config.toml
num_hidden_layers = 11
hidden_size = 192
num_attention_heads = 2
num_key_value_heads = 2
head_dim = 96
intermediate_size = 768
vocab_size = 1024
hidden_act = "gelu"
norm = "layernorm"
norm_place = "pre"
norm_eps = 1e-06
positions = "rope"
rope_theta = 10000.0
rope_fraction = 0.25
qk_norm = false
attn_scale = 0.102
bias = "all"
tie_word_embeddings = true
parallel_block = true
init = "trunc"
init_std_qkv = 0.0239
init_std_o = 0.00509
init_std_up = 0.0239
init_std_down = 0.00255
optimizer = "adamw"
learning_rate = 0.00225
beta1 = 0.9
beta2 = 0.98
weight_decay = 0.12
lr_head = 0.0089
max_grad_norm = 0.5
warmup_steps = 251
schedule = "wsd"
decay_fraction = 0.292
decay_shape = "linear"
final_lr_fraction = 0.1
batch_tokens = 65536
max_seq_len = 256
doc_mask = true
train_tokens = 252700000
max_steps = 3856
dataset = "wikipedia_en"
Each number is 50 + 15 x the weight over its row's rms, rounded and kept within 0 to 99. Layers, rows and columns count from 0. The size before them is the row's rms in percent of the matrix's.

# layer 8 MLP down, 192x768, rms 0.105, rows 107-179, columns 672-767
101:40 58 58 55 13 57 66 26 67 55 70 51 53 46 62 65 53 81 54 43 49 75 48 44 42 30 50 15 55 30 22 64 36 48 51 42 19 42 79 47 53 33 58 49 59 58 38 44 17 36 36 58 50 75 37 64 54 68 40 65 33 64 39 47 50 29 30 37 55 42 51 38 43 51 55 44 51 57 45 60 47 38 33 30 43 44 50 66 66 36 58 35 82 50 42 65
100:48 55 58 71 70 78 45 40 40 40 68 61 38 38 43 75 62 43 52 92 55 66 60 56 69 35 56 63 36 29 61 35 68 72 40 37 42 35 75 75 47 68 36 53 62 70 46 48 35 46 52 60 55 68 70 51 32 48 53 65 48 40 54 48 59 80 63 51 67 51 60 46 50 67 37 64 32 67 62 47 40 57 39 36 49 54 45 53 78 53 48 66 56 51 03 39
155:40 47 24 47 65 63 50 36 35 50 49 49 53 53 30 28 58 42 44 42 66 52 34 61 51 34 36 56 73 41 44 34 55 52 36 64 46 59 72 38 47 35 17 46 46 36 43 58 65 51 44 42 40 60 51 41 43 36 49 49 51 62 55 74 29 71 55 43 41 17 48 40 37 57 00 44 42 33 43 78 37 42 59 35 40 49 36 52 31 38 33 47 59 50 49 43
103:69 60 68 49 31 53 49 34 26 31 53 09 25 63 38 59 27 61 28 45 36 43 65 30 54 31 62 36 42 70 33 33 42 28 59 42 43 47 68 64 36 60 65 33 42 47 44 58 69 23 51 68 32 35 43 49 33 52 55 38 77 43 53 14 33 36 43 59 53 44 55 52 76 41 48 31 58 35 61 43 41 29 32 56 55 29 58 17 53 73 45 47 57 46 63 53
099:65 28 54 66 40 30 60 18 79 54 81 50 48 71 40 45 53 64 61 10 31 57 42 20 35 55 37 38 58 37 53 18 42 53 49 53 30 52 67 38 78 46 70 68 46 75 52 52 73 59 29 65 53 31 57 33 30 59 48 59 47 62 49 59 64 43 62 44 44 58 71 33 44 66 44 52 49 62 62 47 14 43 44 52 29 27 30 58 50 28 35 47 52 64 60 37
093:46 53 46 64 61 21 53 71 48 40 64 52 51 68 53 50 75 34 53 52 40 58 57 53 64 61 50 89 53 62 48 42 50 46 20 26 56 40 64 40 12 80 49 62 54 58 46 47 51 52 32 50 81 48 51 49 68 43 49 36 65 37 39 52 67 39 51 60 52 66 65 53 86 29 49 42 47 52 49 68 68 44 59 22 27 69 46 30 33 42 54 41 53 70 75 47
098:31 61 58 42 45 67 35 72 52 71 33 49 63 27 50 53 73 30 48 58 77 66 79 57 51 53 38 54 41 46 46 24 42 47 44 65 52 55 32 43 40 35 47 34 38 56 69 71 60 84 28 78 68 75 35 61 43 25 45 33 72 62 49 62 29 37 38 46 51 11 56 50 65 78 57 54 44 16 56 40 61 35 57 45 32 47 58 64 31 31 61 64 50 60 71 49
102:48 47 45 57 65 57 58 59 50 50 39 81 58 37 53 34 70 72 30 47 63 55 60 35 19 54 20 32 64 69 54 68 86 56 59 39 76 74 63 40 28 56 51 52 47 28 36 60 90 41 49 40 52 16 54 52 58 67 54 36 58 40 43 66 80 50 56 37 85 57 40 71 93 56 65 50 46 80 70 63 38 53 62 50 70 32 60 38 52 55 40 69 32 65 71 50
102:38 44 55 70 27 26 50 45 75 38 42 39 42 51 52 50 66 43 44 43 39 69 38 46 45 68 65 13 53 47 10 70 34 44 27 60 54 85 38 37 66 68 38 71 75 64 59 43 43 64 58 61 46 30 68 27 59 37 54 64 31 51 53 50 47 41 60 59 56 60 74 45 71 51 59 50 28 42 61 61 49 35 64 68 46 57 36 56 36 56 57 49 58 65 54 52
099:64 59 62 45 63 45 26 68 40 65 35 44 44 51 34 44 46 37 29 64 51 34 25 41 39 47 40 35 53 41 40 19 39 39 57 58 24 47 24 61 51 21 24 58 66 44 52 56 44 66 72 51 58 57 51 24 77 54 59 59 26 55 45 58 38 74 54 46 64 37 37 55 48 51 42 62 49 47 71 62 65 49 50 67 56 19 41 47 27 35 63 45 41 75 36 43
100:46 59 29 50 54 49 38 54 79 38 41 19 55 39 24 43 67 37 37 69 60 74 53 40 65 40 65 42 41 37 85 41 53 49 33 71 54 59 56 72 82 49 54 46 39 51 49 38 43 62 54 31 30 55 85 38 49 41 42 11 52 41 43 59 53 64 43 46 28 67 46 39 53 46 51 52 68 55 53 43 49 68 63 25 40 46 68 79 43 58 46 67 52 42 59 51
103:60 45 38 37 42 25 46 46 60 52 40 18 58 36 63 48 66 63 70 44 51 64 63 46 27 59 20 39 78 36 66 59 42 59 70 58 47 62 65 35 46 37 48 80 43 41 62 45 59 19 46 58 33 51 64 32 55 29 59 23 58 39 41 48 46 45 51 34 24 68 56 65 23 56 73 26 88 34 47 42 65 39 19 67 15 62 69 18 46 52 21 42 52 47 48 61
097:67 37 79 63 32 46 51 60 43 41 39 23 44 53 49 36 26 43 38 00 53 10 40 64 50 36 36 46 47 61 58 39 50 54 47 37 71 50 75 43 40 72 64 48 68 56 33 36 34 18 57 41 47 39 32 41 49 58 63 53 78 42 21 58 52 53 41 32 55 48 71 26 15 72 43 99 66 61 53 50 28 32 69 77 70 44 29 31 38 34 55 64 60 59 70 61
103:60 60 54 31 51 43 30 52 64 59 47 56 48 55 75 72 62 43 58 52 55 45 47 47 39 25 37 59 48 71 67 54 48 60 49 59 48 65 54 49 81 33 67 38 55 29 61 41 60 59 43 49 15 58 70 17 51 65 48 50 49 56 31 42 58 59 46 40 34 58 69 35 52 58 42 50 55 77 56 58 49 61 76 43 46 16 21 46 50 53 52 55 58 51 43 42
096:66 43 57 62 50 51 32 56 65 61 53 42 59 49 55 40 58 54 62 73 51 38 48 33 69 62 23 37 57 52 57 10 50 32 60 52 54 69 39 55 61 39 29 51 31 30 51 55 59 59 25 70 59 35 70 70 41 22 52 54 52 30 65 64 34 81 44 72 41 46 46 45 53 47 65 56 65 49 64 47 56 50 54 48 66 50 72 43 47 52 27 70 44 41 58 39
095:60 59 50 39 64 54 62 71 45 38 61 66 19 63 31 63 40 39 78 50 53 71 52 59 85 21 74 53 42 50 46 52 48 49 67 23 47 43 48 87 42 87 33 49 41 62 66 54 53 72 67 48 34 59 44 57 27 62 48 36 61 41 46 41 60 58 32 44 67 56 39 25 46 44 48 48 55 42 60 32 28 69 60 53 23 50 35 51 64 45 25 52 53 39 68 71
094:53 49 52 65 56 35 45 54 34 43 85 32 36 69 80 62 72 55 27 55 64 55 41 51 16 56 61 33 59 50 86 65 53 69 41 38 70 30 25 57 72 64 67 52 62 37 66 63 07 68 57 30 50 40 85 41 51 60 18 59 48 25 42 43 49 23 42 54 68 39 36 30 56 43 37 73 50 54 42 33 25 68 39 63 55 46 53 12 46 47 37 73 28 34 52 39
093:38 29 48 58 58 65 60 27 46 41 46 22 63 57 46 46 48 63 49 57 71 65 37 44 36 22 51 49 45 42 73 53 52 42 31 44 33 57 31 54 56 65 56 49 80 76 47 36 41 84 57 37 40 54 58 55 50 53 62 75 38 36 37 28 54 43 54 47 69 18 52 62 39 68 56 50 41 44 35 70 49 48 68 47 45 69 72 68 50 90 73 67 48 38 29 42
098:53 62 40 68 93 47 53 52 61 68 50 22 60 42 81 58 47 52 56 39 45 43 53 39 57 47 38 69 35 38 32 99 60 83 67 50 40 49 58 45 61 41 56 62 31 50 57 49 40 41 66 47 34 41 72 34 99 47 63 60 61 30 58 39 38 52 39 42 56 45 47 46 50 37 60 47 41 47 64 45 61 62 31 52 59 45 63 36 70 60 65 58 52 57 30 44
091:62 49 54 34 61 60 48 56 86 66 53 64 41 67 27 53 48 52 43 53 50 72 52 40 51 13 45 65 26 68 32 73 42 56 56 51 62 54 40 52 46 63 28 44 38 42 65 64 64 49 57 54 55 60 74 67 58 27 48 72 35 49 65 52 39 47 56 52 45 46 53 28 49 51 50 24 72 40 53 40 42 71 35 46 63 37 66 48 54 25 56 43 44 58 36 51
098:26 68 35 23 26 50 67 64 29 49 54 34 42 63 36 06 52 46 33 50 42 91 52 61 14 44 65 53 61 05 69 68 45 42 35 40 60 65 56 41 23 59 37 60 47 61 55 64 27 19 50 62 35 61 50 64 70 46 57 47 54 75 61 47 75 52 59 91 67 62 69 30 32 30 45 68 57 17 34 61 36 30 61 47 41 38 26 60 74 50 28 61 57 41 60 36
101:44 31 28 59 55 60 60 67 35 36 55 40 35 21 33 41 52 35 70 37 50 46 27 54 45 41 46 53 55 58 79 05 49 62 45 53 37 86 53 74 44 80 59 54 45 80 46 43 43 74 56 36 33 72 24 37 39 32 67 45 54 60 48 46 45 48 54 61 53 45 74 47 39 39 49 26 57 57 51 45 30 57 25 61 65 58 69 72 21 47 49 35 39 12 36 57
096:73 31 69 45 60 41 39 65 37 61 39 49 61 51 67 39 45 65 87 74 81 48 46 43 58 75 61 41 46 66 60 19 57 48 38 61 35 30 72 50 72 66 27 38 49 55 46 60 63 50 54 38 36 43 62 42 36 48 31 57 34 34 66 62 71 59 55 40 51 57 49 48 65 72 54 32 55 30 45 47 39 40 37 57 55 46 41 51 55 54 62 45 37 49 59 59
102:43 37 51 46 58 79 21 34 51 64 39 52 28 70 49 34 22 27 47 47 36 45 52 63 45 36 52 37 29 37 58 82 51 28 46 44 52 47 61 63 40 66 83 78 52 36 56 55 51 32 73 38 34 51 46 45 51 50 65 59 45 68 62 48 30 48 56 63 42 63 52 48 86 61 66 55 43 40 53 49 59 51 27 57 56 74 26 33 37 60 66 44 53 42 71 56
107:36 67 47 36 49 54 48 60 51 60 54 68 61 56 58 57 48 66 55 56 46 68 55 44 46 63 52 33 39 59 61 52 41 39 64 49 32 36 52 40 37 30 58 45 25 48 65 48 43 51 20 69 61 60 45 48 54 34 39 48 44 45 53 48 34 31 46 54 38 59 82 54 79 51 64 59 62 53 54 41 62 65 39 62 41 66 62 52 51 65 64 44 33 50 44 66
100:49 47 57 43 59 39 43 63 59 38 28 29 36 46 46 23 73 32 38 41 58 75 18 68 38 40 49 34 49 79 89 35 56 43 45 40 58 36 42 51 82 60 36 49 67 63 34 52 42 52 49 54 44 24 43 43 40 47 58 43 56 62 53 58 40 78 30 58 45 45 62 42 45 42 69 60 45 49 47 38 73 46 64 16 71 35 36 33 24 73 73 57 30 19 45 51
096:55 50 43 77 46 52 41 48 29 58 46 46 54 25 74 35 51 41 76 45 61 14 39 56 61 44 55 49 38 32 30 13 32 58 56 58 16 56 29 26 59 52 51 47 61 58 51 77 63 74 64 40 40 33 53 68 49 36 39 37 30 75 71 55 47 45 43 61 33 54 13 60 28 33 31 38 34 44 33 70 59 41 77 38 50 59 43 50 26 33 41 69 38 56 58 52
095:30 63 59 50 53 44 43 52 36 56 31 35 52 68 51 30 31 37 44 43 54 21 72 46 38 56 73 43 34 56 49 65 48 54 61 42 83 38 53 49 30 33 41 43 48 45 46 43 74 66 30 55 72 42 58 41 46 17 61 57 45 54 46 54 43 47 48 74 66 44 51 53 66 60 50 46 49 75 69 61 64 41 70 32 61 71 40 62 80 75 83 68 28 87 34 33
101:33 49 42 61 24 71 51 56 70 73 57 42 39 64 52 56 50 53 52 32 50 50 24 33 43 56 78 37 61 70 72 66 46 34 43 49 45 31 57 49 74 55 39 73 44 66 37 68 58 54 22 67 60 54 40 50 32 37 50 62 59 51 58 55 44 49 43 63 44 41 58 59 51 44 48 51 72 61 54 56 64 51 54 70 57 42 49 71 47 40 57 42 40 59 81 47
098:57 29 48 59 75 42 59 68 71 23 58 26 58 57 21 71 41 58 65 37 43 36 44 72 40 27 58 62 61 39 59 43 40 45 68 47 67 47 72 68 76 58 23 33 39 73 54 80 45 20 43 37 45 56 67 49 53 43 61 61 51 49 69 71 51 75 20 44 44 31 99 39 31 48 37 29 43 45 46 70 46 31 54 39 50 49 22 52 42 42 46 12 61 65 55 68
097:61 30 38 83 60 64 55 59 64 23 39 58 29 48 74 34 74 43 26 60 41 73 55 47 24 53 45 54 39 59 69 35 28 70 41 45 35 42 30 25 42 49 58 18 49 53 55 51 36 80 48 53 45 26 34 47 42 68 41 38 80 54 61 38 73 36 47 64 26 66 70 52 23 69 34 39 56 51 61 49 25 54 53 50 26 80 35 78 52 43 59 57 52 35 51 69
098:85 43 36 50 68 36 53 60 45 64 43 56 68 40 70 43 33 56 52 51 36 50 47 80 47 70 40 80 45 33 43 48 72 46 20 38 17 72 76 25 46 40 55 49 48 43 32 51 59 41 43 39 55 37 58 59 59 84 38 44 44 50 29 83 34 58 58 60 74 51 79 66 35 34 45 43 41 52 43 57 42 32 41 64 77 61 30 38 62 90 36 40 55 00 73 11
101:46 59 54 38 52 56 94 57 48 22 46 50 60 35 61 37 52 28 72 36 53 61 16 73 46 52 54 37 46 56 62 78 29 50 41 52 41 47 50 23 23 30 42 51 57 60 46 36 42 49 43 56 35 58 48 35 48 49 55 65 39 77 58 42 56 63 58 34 55 37 54 57 50 39 54 58 67 37 51 38 49 33 64 71 83 24 66 75 38 47 51 44 70 39 42 46
097:85 37 53 34 40 61 84 74 50 48 43 41 68 33 58 57 57 61 41 54 49 33 15 58 59 21 41 60 64 48 33 70 56 55 49 40 52 45 36 55 58 47 52 66 50 46 31 54 71 32 64 59 72 51 67 65 29 68 42 17 48 38 25 53 55 72 69 47 29 56 28 58 53 67 59 39 64 41 38 33 47 37 68 40 57 43 27 43 22 50 46 37 74 54 56 69
103:55 51 51 47 55 53 55 37 60 46 23 74 56 65 79 62 44 43 54 33 48 53 50 59 68 61 52 69 51 58 45 45 53 44 31 56 39 35 49 41 20 44 42 50 49 10 56 42 51 25 40 61 54 69 63 44 44 14 38 22 73 47 49 58 64 58 48 26 65 63 32 37 47 57 50 39 80 25 59 52 66 27 12 42 64 38 70 52 29 66 78 44 62 63 61 47
096:57 62 59 30 72 49 37 57 53 54 40 54 76 54 52 68 66 19 28 43 56 19 70 40 45 41 60 64 48 79 59 44 67 46 49 43 53 47 39 36 39 51 49 34 27 39 55 71 18 46 63 32 56 83 56 58 62 60 53 61 41 45 42 39 47 49 44 55 57 58 40 72 69 42 41 37 74 68 63 39 60 63 48 35 51 43 45 54 51 72 81 34 33 29 77 60
094:51 51 46 39 30 54 50 69 68 38 76 68 42 49 43 80 59 33 36 42 60 66 52 57 45 52 64 38 32 37 20 65 71 43 53 61 36 55 51 31 51 34 57 76 74 51 35 18 27 38 42 48 28 45 32 70 73 45 14 58 24 36 38 50 38 52 61 27 39 83 45 58 29 41 33 33 75 29 29 54 46 56 46 37 53 46 45 43 55 58 41 40 69 53 49 41
096:51 47 48 34 50 65 64 43 68 66 44 59 68 68 58 44 53 69 30 31 56 47 45 59 75 47 38 22 56 49 11 56 52 46 36 32 33 52 56 61 31 05 48 56 77 22 36 40 52 45 59 63 60 33 61 59 53 58 48 48 46 38 46 42 56 50 64 28 37 48 28 41 69 37 28 81 74 66 48 41 25 34 31 25 65 48 30 43 41 34 80 37 65 37 48 55
097:43 47 31 61 43 32 58 72 51 66 26 91 38 51 85 57 57 47 52 33 38 39 29 98 37 57 73 51 46 49 34 50 54 48 44 44 46 45 61 42 46 27 26 46 42 43 46 30 61 55 50 44 45 52 64 83 51 45 57 57 39 46 52 42 65 73 57 42 76 76 40 32 79 60 58 64 53 61 41 43 40 51 62 76 80 86 50 35 58 35 75 57 54 58 50 64
096:16 59 34 93 36 41 56 40 68 23 44 60 60 22 59 34 59 32 71 41 56 66 61 86 67 67 41 74 62 77 42 29 56 60 46 63 82 49 19 46 50 67 42 30 73 72 54 49 80 61 64 57 30 44 66 56 70 41 47 67 42 55 59 56 41 49 77 57 47 60 44 69 70 44 57 20 70 58 57 50 43 50 75 56 41 19 59 53 66 73 38 40 59 79 49 27
096:81 50 43 43 43 38 24 44 33 45 58 56 45 45 35 76 27 62 47 39 13 74 59 72 52 70 62 24 56 31 47 45 36 35 34 48 36 43 71 62 42 71 44 45 63 33 52 33 68 43 46 41 46 37 56 58 28 71 32 34 52 45 51 54 63 61 38 52 30 61 69 48 41 50 67 58 25 41 25 47 36 46 50 67 29 37 56 64 50 60 47 68 39 45 43 63
101:62 59 63 32 40 24 65 60 60 60 49 80 48 48 55 53 63 39 60 78 66 24 60 74 43 38 52 25 67 54 39 40 58 45 55 68 54 56 49 67 69 67 24 51 27 29 53 53 30 27 68 49 31 25 39 24 58 46 55 63 29 40 71 62 43 57 28 59 42 51 56 60 44 63 46 74 43 57 56 59 28 52 47 46 47 44 05 42 66 98 79 49 49 21 71 45
105:36 58 50 73 52 38 55 58 68 32 59 77 24 34 47 59 49 46 32 56 57 62 31 26 57 35 48 52 74 59 59 39 37 47 47 41 40 58 73 34 38 37 62 36 69 65 38 55 44 68 32 35 51 61 39 46 35 44 46 73 51 64 52 54 64 59 75 48 39 66 68 54 53 58 30 27 14 66 28 58 35 34 20 51 17 50 71 73 49 83 63 70 63 48 13 49
095:39 38 42 54 38 31 47 41 51 47 35 55 16 47 66 59 36 66 65 48 37 52 68 60 46 76 29 56 50 50 42 27 32 69 53 47 54 44 56 64 39 56 77 53 57 58 72 42 55 46 38 61 36 44 51 57 48 55 45 49 20 60 82 64 50 56 33 48 40 23 32 30 36 54 45 58 59 72 63 43 67 79 91 48 53 35 42 11 43 25 39 56 55 50 55 50
095:99 53 52 78 49 32 33 54 40 62 38 86 56 48 47 54 65 39 44 50 34 46 55 44 44 32 45 60 37 66 68 64 60 32 44 61 78 47 44 61 36 54 25 40 65 42 33 51 91 53 58 29 46 66 54 52 93 52 44 79 48 47 65 62 47 43 74 58 44 58 41 71 50 50 53 33 56 42 56 43 51 20 54 60 58 33 27 70 41 66 49 19 54 66 35 31
104:28 45 64 44 36 53 49 59 50 52 40 25 53 41 41 49 58 37 44 62 55 37 46 58 47 52 43 35 67 41 41 40 30 49 72 46 64 56 58 12 57 62 40 43 58 22 52 57 21 52 77 70 69 56 47 57 64 38 48 25 66 58 73 38 39 37 51 68 28 52 45 49 40 49 44 46 36 44 84 49 47 49 47 48 56 32 34 47 44 44 50 47 54 37 36 38
098:50 57 60 29 71 43 39 76 62 43 58 81 76 68 26 36 32 66 64 29 64 23 47 51 58 59 33 38 62 54 65 52 53 32 55 33 47 81 51 59 30 42 56 77 51 32 56 56 43 67 46 73 72 46 48 64 64 59 37 38 22 24 81 32 53 65 76 82 48 56 36 48 32 31 51 17 62 58 49 52 48 60 79 55 55 58 39 39 36 47 69 56 44 51 75 37
099:29 48 27 54 44 61 34 52 48 61 53 34 58 74 53 47 41 54 43 66 56 67 84 46 40 49 51 46 50 29 42 64 51 52 60 52 56 60 71 66 35 47 22 48 35 62 53 46 33 25 32 50 70 70 60 49 60 47 41 26 80 48 47 43 40 37 48 69 24 86 74 45 53 48 52 37 48 47 52 47 76 59 67 54 48 54 29 41 36 55 57 38 20 46 49 44
096:50 43 70 61 40 51 20 53 37 33 61 53 20 61 46 78 57 37 47 62 34 44 66 13 37 58 59 39 52 55 68 58 65 72 54 48 41 28 37 42 45 63 49 55 48 50 49 41 54 55 55 45 23 45 40 61 32 45 34 66 37 58 79 49 62 43 55 65 50 33 66 56 51 41 07 66 49 54 46 49 37 55 48 56 26 80 32 64 64 54 39 50 31 67 65 72
094:55 44 61 45 48 67 50 36 44 41 31 36 57 44 48 32 39 20 60 44 41 76 54 51 72 61 59 42 44 68 52 26 50 64 76 49 67 46 58 27 58 46 67 52 62 42 54 39 46 43 29 79 74 61 49 46 48 45 46 46 52 42 31 53 52 45 45 63 94 48 88 64 50 47 66 57 50 46 71 46 53 55 55 57 44 11 42 52 48 58 57 44 31 44 69 28
101:46 38 52 48 69 41 25 70 54 48 36 26 45 59 43 46 33 40 39 63 49 44 60 56 54 62 48 57 62 51 46 42 50 55 35 57 49 52 15 80 61 55 56 72 73 46 53 62 49 39 02 50 44 42 51 62 42 39 49 33 62 52 40 64 59 72 64 51 55 32 59 36 41 35 41 41 21 62 52 68 70 49 45 55 41 50 70 32 65 77 62 46 66 38 52 60
102:21 46 69 40 44 53 47 55 28 51 79 59 49 36 60 61 32 62 43 53 63 37 29 58 64 52 15 39 59 59 58 67 53 65 39 45 24 28 19 35 68 57 64 62 40 63 30 48 35 69 41 52 51 61 45 31 23 61 54 67 61 44 65 52 35 47 73 55 43 40 44 66 40 44 55 35 52 21 41 50 51 55 55 57 60 71 55 58 46 68 44 37 45 20 55 34
099:61 48 44 58 35 58 37 44 50 49 48 40 30 67 75 54 42 63 33 29 71 18 35 25 63 42 55 85 63 54 60 34 44 40 27 54 59 49 00 49 35 62 40 75 60 71 45 53 61 58 56 57 55 44 43 46 36 67 50 47 54 31 57 67 54 45 60 42 52 47 20 51 36 60 60 43 44 51 60 49 50 17 62 25 43 61 36 61 35 59 43 35 43 28 41 40
099:61 44 45 57 38 57 31 46 25 40 53 78 33 36 31 52 70 40 49 83 31 43 62 59 48 38 62 63 40 48 38 32 66 75 59 46 41 55 74 56 63 81 55 46 54 30 69 50 67 21 46 51 52 53 48 30 48 71 61 59 24 51 53 56 66 42 46 44 41 46 52 46 54 43 32 51 54 13 38 54 78 66 65 37 37 49 53 16 67 63 41 35 38 42 25 38
190:50 48 59 63 47 26 35 39 33 41 82 34 29 48 84 57 75 66 41 46 51 31 43 40 38 53 57 48 27 53 44 42 47 53 45 43 60 46 38 32 43 40 57 33 52 79 46 41 42 60 67 25 44 44 29 33 42 45 99 56 56 48 29 36 66 36 41 38 61 90 42 55 46 49 70 54 55 41 40 39 34 53 33 67 48 45 37 68 75 60 39 42 34 44 43 48
100:22 45 64 66 52 45 47 65 39 56 48 53 37 48 62 49 63 34 33 50 33 45 55 72 37 83 45 75 38 52 49 44 63 41 51 58 77 39 42 63 31 63 41 57 24 53 49 57 45 51 73 38 56 77 30 28 61 45 65 47 37 38 54 46 65 68 40 64 58 70 52 33 39 64 54 71 43 56 70 56 42 70 73 32 42 61 63 43 65 43 52 55 33 66 44 28
098:45 51 35 54 40 55 49 54 42 43 37 35 47 35 75 45 51 63 58 51 50 71 61 21 16 66 49 52 53 36 43 64 44 57 59 47 69 50 56 39 22 10 62 76 56 56 38 52 64 56 47 53 61 54 28 04 43 65 60 57 37 77 55 31 46 29 78 33 59 39 37 54 57 52 43 72 52 41 68 35 61 60 70 55 83 31 59 32 60 64 56 70 37 53 37 35
097:31 58 55 51 50 47 35 85 49 66 35 37 39 70 45 38 61 50 37 44 56 42 41 21 23 53 66 68 49 65 61 45 58 50 53 26 48 42 49 67 41 57 47 70 43 74 59 50 26 39 79 35 50 54 40 44 24 38 35 62 37 56 92 50 39 49 48 46 39 51 48 52 32 54 48 38 45 40 56 56 46 62 21 34 65 53 34 62 50 48 66 36 56 39 35 43
093:68 29 69 56 65 36 53 62 42 49 35 47 27 51 64 40 61 57 55 31 64 34 74 80 57 54 47 31 43 38 57 25 64 57 62 54 43 41 48 55 35 68 52 36 41 58 50 51 43 53 13 38 78 34 42 54 64 47 59 46 32 34 51 51 52 57 68 14 74 32 28 63 32 19 77 66 38 45 59 62 58 36 73 71 41 36 68 58 51 61 60 69 57 35 69 51
090:61 52 30 28 55 55 42 56 39 61 52 31 52 40 73 70 32 59 40 58 59 46 30 72 33 50 48 31 59 56 61 46 31 54 53 53 58 30 24 38 33 44 47 23 47 46 57 63 55 47 48 57 33 57 32 48 48 63 44 53 48 60 55 31 55 23 49 49 31 51 50 24 37 35 52 45 53 36 33 55 30 50 79 18 51 32 35 53 59 54 31 25 76 33 47 40
098:37 39 29 89 57 48 38 63 56 44 49 51 69 15 71 42 60 61 40 33 48 56 47 59 44 29 44 00 44 65 23 36 23 79 58 27 35 39 45 47 25 33 66 24 37 71 48 42 60 50 69 62 50 37 49 57 37 22 49 46 42 62 48 44 61 45 62 55 24 52 61 57 58 58 69 42 45 21 58 47 78 67 11 74 43 51 61 42 41 31 48 31 57 45 61 43
090:21 38 56 62 59 47 60 45 31 27 28 78 30 62 67 33 64 38 61 47 74 20 23 78 66 48 40 48 50 41 57 56 43 69 57 36 47 60 54 53 40 36 54 62 51 60 51 36 41 41 54 47 14 51 52 49 51 39 65 43 56 48 47 47 47 84 42 37 42 54 46 54 50 15 57 57 63 29 67 47 33 48 74 36 30 47 23 62 54 71 83 50 63 57 58 44
099:53 41 64 47 60 70 56 38 55 56 19 52 51 55 57 55 30 67 28 54 70 55 33 79 56 36 42 47 50 64 78 61 32 28 45 55 60 51 43 73 43 68 41 22 51 52 52 38 46 44 46 34 54 45 44 63 55 39 43 34 63 31 72 86 45 68 37 75 29 50 43 54 30 44 33 64 71 50 45 68 37 47 46 52 35 50 45 61 25 70 60 19 60 52 70 47
098:63 47 28 73 62 59 53 41 76 39 57 35 65 34 30 50 54 54 17 71 35 26 82 51 54 48 56 73 55 36 24 77 47 23 45 51 52 12 43 48 68 74 54 53 73 52 46 45 42 33 76 40 60 79 35 68 71 30 44 51 64 39 47 54 22 32 49 61 53 63 34 60 48 67 54 44 54 37 25 68 53 29 39 30 42 63 28 62 37 59 62 34 46 67 53 50
092:56 54 59 53 56 60 49 42 71 58 62 66 49 56 48 47 49 53 35 46 48 29 49 57 69 59 52 50 35 24 33 26 51 66 40 40 58 46 59 74 44 34 62 50 47 72 60 35 33 43 51 46 39 52 54 38 54 56 47 47 44 77 28 42 64 63 64 46 75 37 43 74 48 30 50 62 73 51 33 27 23 55 36 37 29 42 20 73 82 27 59 51 52 36 52 72
093:42 46 36 70 42 23 65 34 65 45 56 47 65 43 32 44 51 36 40 67 51 74 85 45 47 33 55 47 33 59 52 63 64 51 49 43 57 30 33 28 56 44 27 68 22 44 59 53 56 64 57 44 25 31 62 59 78 45 41 60 17 56 60 38 68 49 39 47 45 30 46 75 73 61 62 34 48 44 59 37 65 51 55 52 33 65 45 38 16 22 50 49 52 39 53 49
096:60 71 57 58 52 67 43 52 45 56 46 58 48 53 44 70 49 36 54 52 43 62 62 34 67 71 57 95 48 46 44 66 66 46 71 50 12 42 38 68 46 55 26 43 61 47 56 47 90 33 46 51 48 50 49 59 83 36 50 59 62 23 72 29 52 65 69 60 75 59 32 38 38 56 60 70 36 57 55 45 23 52 27 28 46 78 66 54 35 58 38 62 54 47 43 25
104:67 31 61 45 34 42 61 36 51 57 60 61 40 44 40 25 40 42 54 56 47 59 69 37 63 36 49 56 54 35 61 36 70 45 61 76 58 61 81 53 67 36 26 39 39 58 54 68 49 36 68 50 37 49 55 36 66 48 07 56 61 26 60 47 67 46 63 60 34 45 58 47 40 56 76 48 38 43 53 62 29 51 28 57 47 44 46 47 48 52 32 38 59 64 77 70
099:46 49 43 45 65 55 49 63 48 60 48 59 33 53 64 60 49 42 37 32 26 49 68 50 47 41 75 59 58 57 49 23 69 61 39 51 59 23 23 28 67 08 70 32 55 50 52 69 45 40 60 49 38 36 30 29 56 37 38 55 26 55 23 42 49 53 45 67 46 41 15 41 37 63 64 35 55 21 48 66 72 44 24 37 46 86 46 44 48 35 81 49 42 53 62 94
097:52 60 54 65 34 52 69 63 54 47 44 57 69 44 49 34 38 26 59 56 57 59 47 42 41 31 39 72 52 33 40 48 44 55 65 62 47 84 44 45 39 76 59 57 52 29 46 51 52 08 53 31 40 46 45 49 28 62 46 30 31 41 60 45 66 39 51 34 53 29 25 69 64 53 55 48 41 23 51 41 65 32 27 53 38 57 87 35 48 27 60 60 55 53 48 47
102:50 57 26 61 72 68 32 50 35 60 61 34 51 40 52 40 31 54 24 63 43 40 44 46 39 65 48 38 43 69 72 65 33 57 44 56 72 65 54 19 50 75 49 52 69 31 43 41 58 61 55 52 47 43 54 24 44 57 31 40 71 54 63 32 35 50 28 44 46 38 72 55 65 40 42 41 40 44 62 40 63 56 70 51 38 46 52 49 50 50 29 58 48 48 21 32
099:68 41 26 20 51 43 65 44 30 51 73 39 68 72 35 64 36 61 64 43 43 31 33 64 40 75 36 56 58 43 34 78 40 55 52 54 57 36 70 38 41 66 48 41 44 58 43 29 53 39 45 31 75 59 65 45 33 56 37 35 18 80 31 35 29 48 29 31 32 47 72 51 59 63 17 31 45 40 42 40 22 48 62 48 45 38 90 37 42 64 27 39 27 41 35 59
097:46 38 59 53 64 55 11 69 39 62 42 69 48 52 55 48 81 57 18 71 57 63 55 30 54 44 47 74 48 55 81 37 62 51 35 51 24 31 37 43 36 52 68 47 67 46 36 56 36 66 26 64 46 57 61 47 57 63 59 68 46 32 56 66 35 53 41 26 28 28 53 60 62 46 41 70 28 63 46 44 43 43 88 49 52 51 47 81 65 40 54 75 57 50 38 56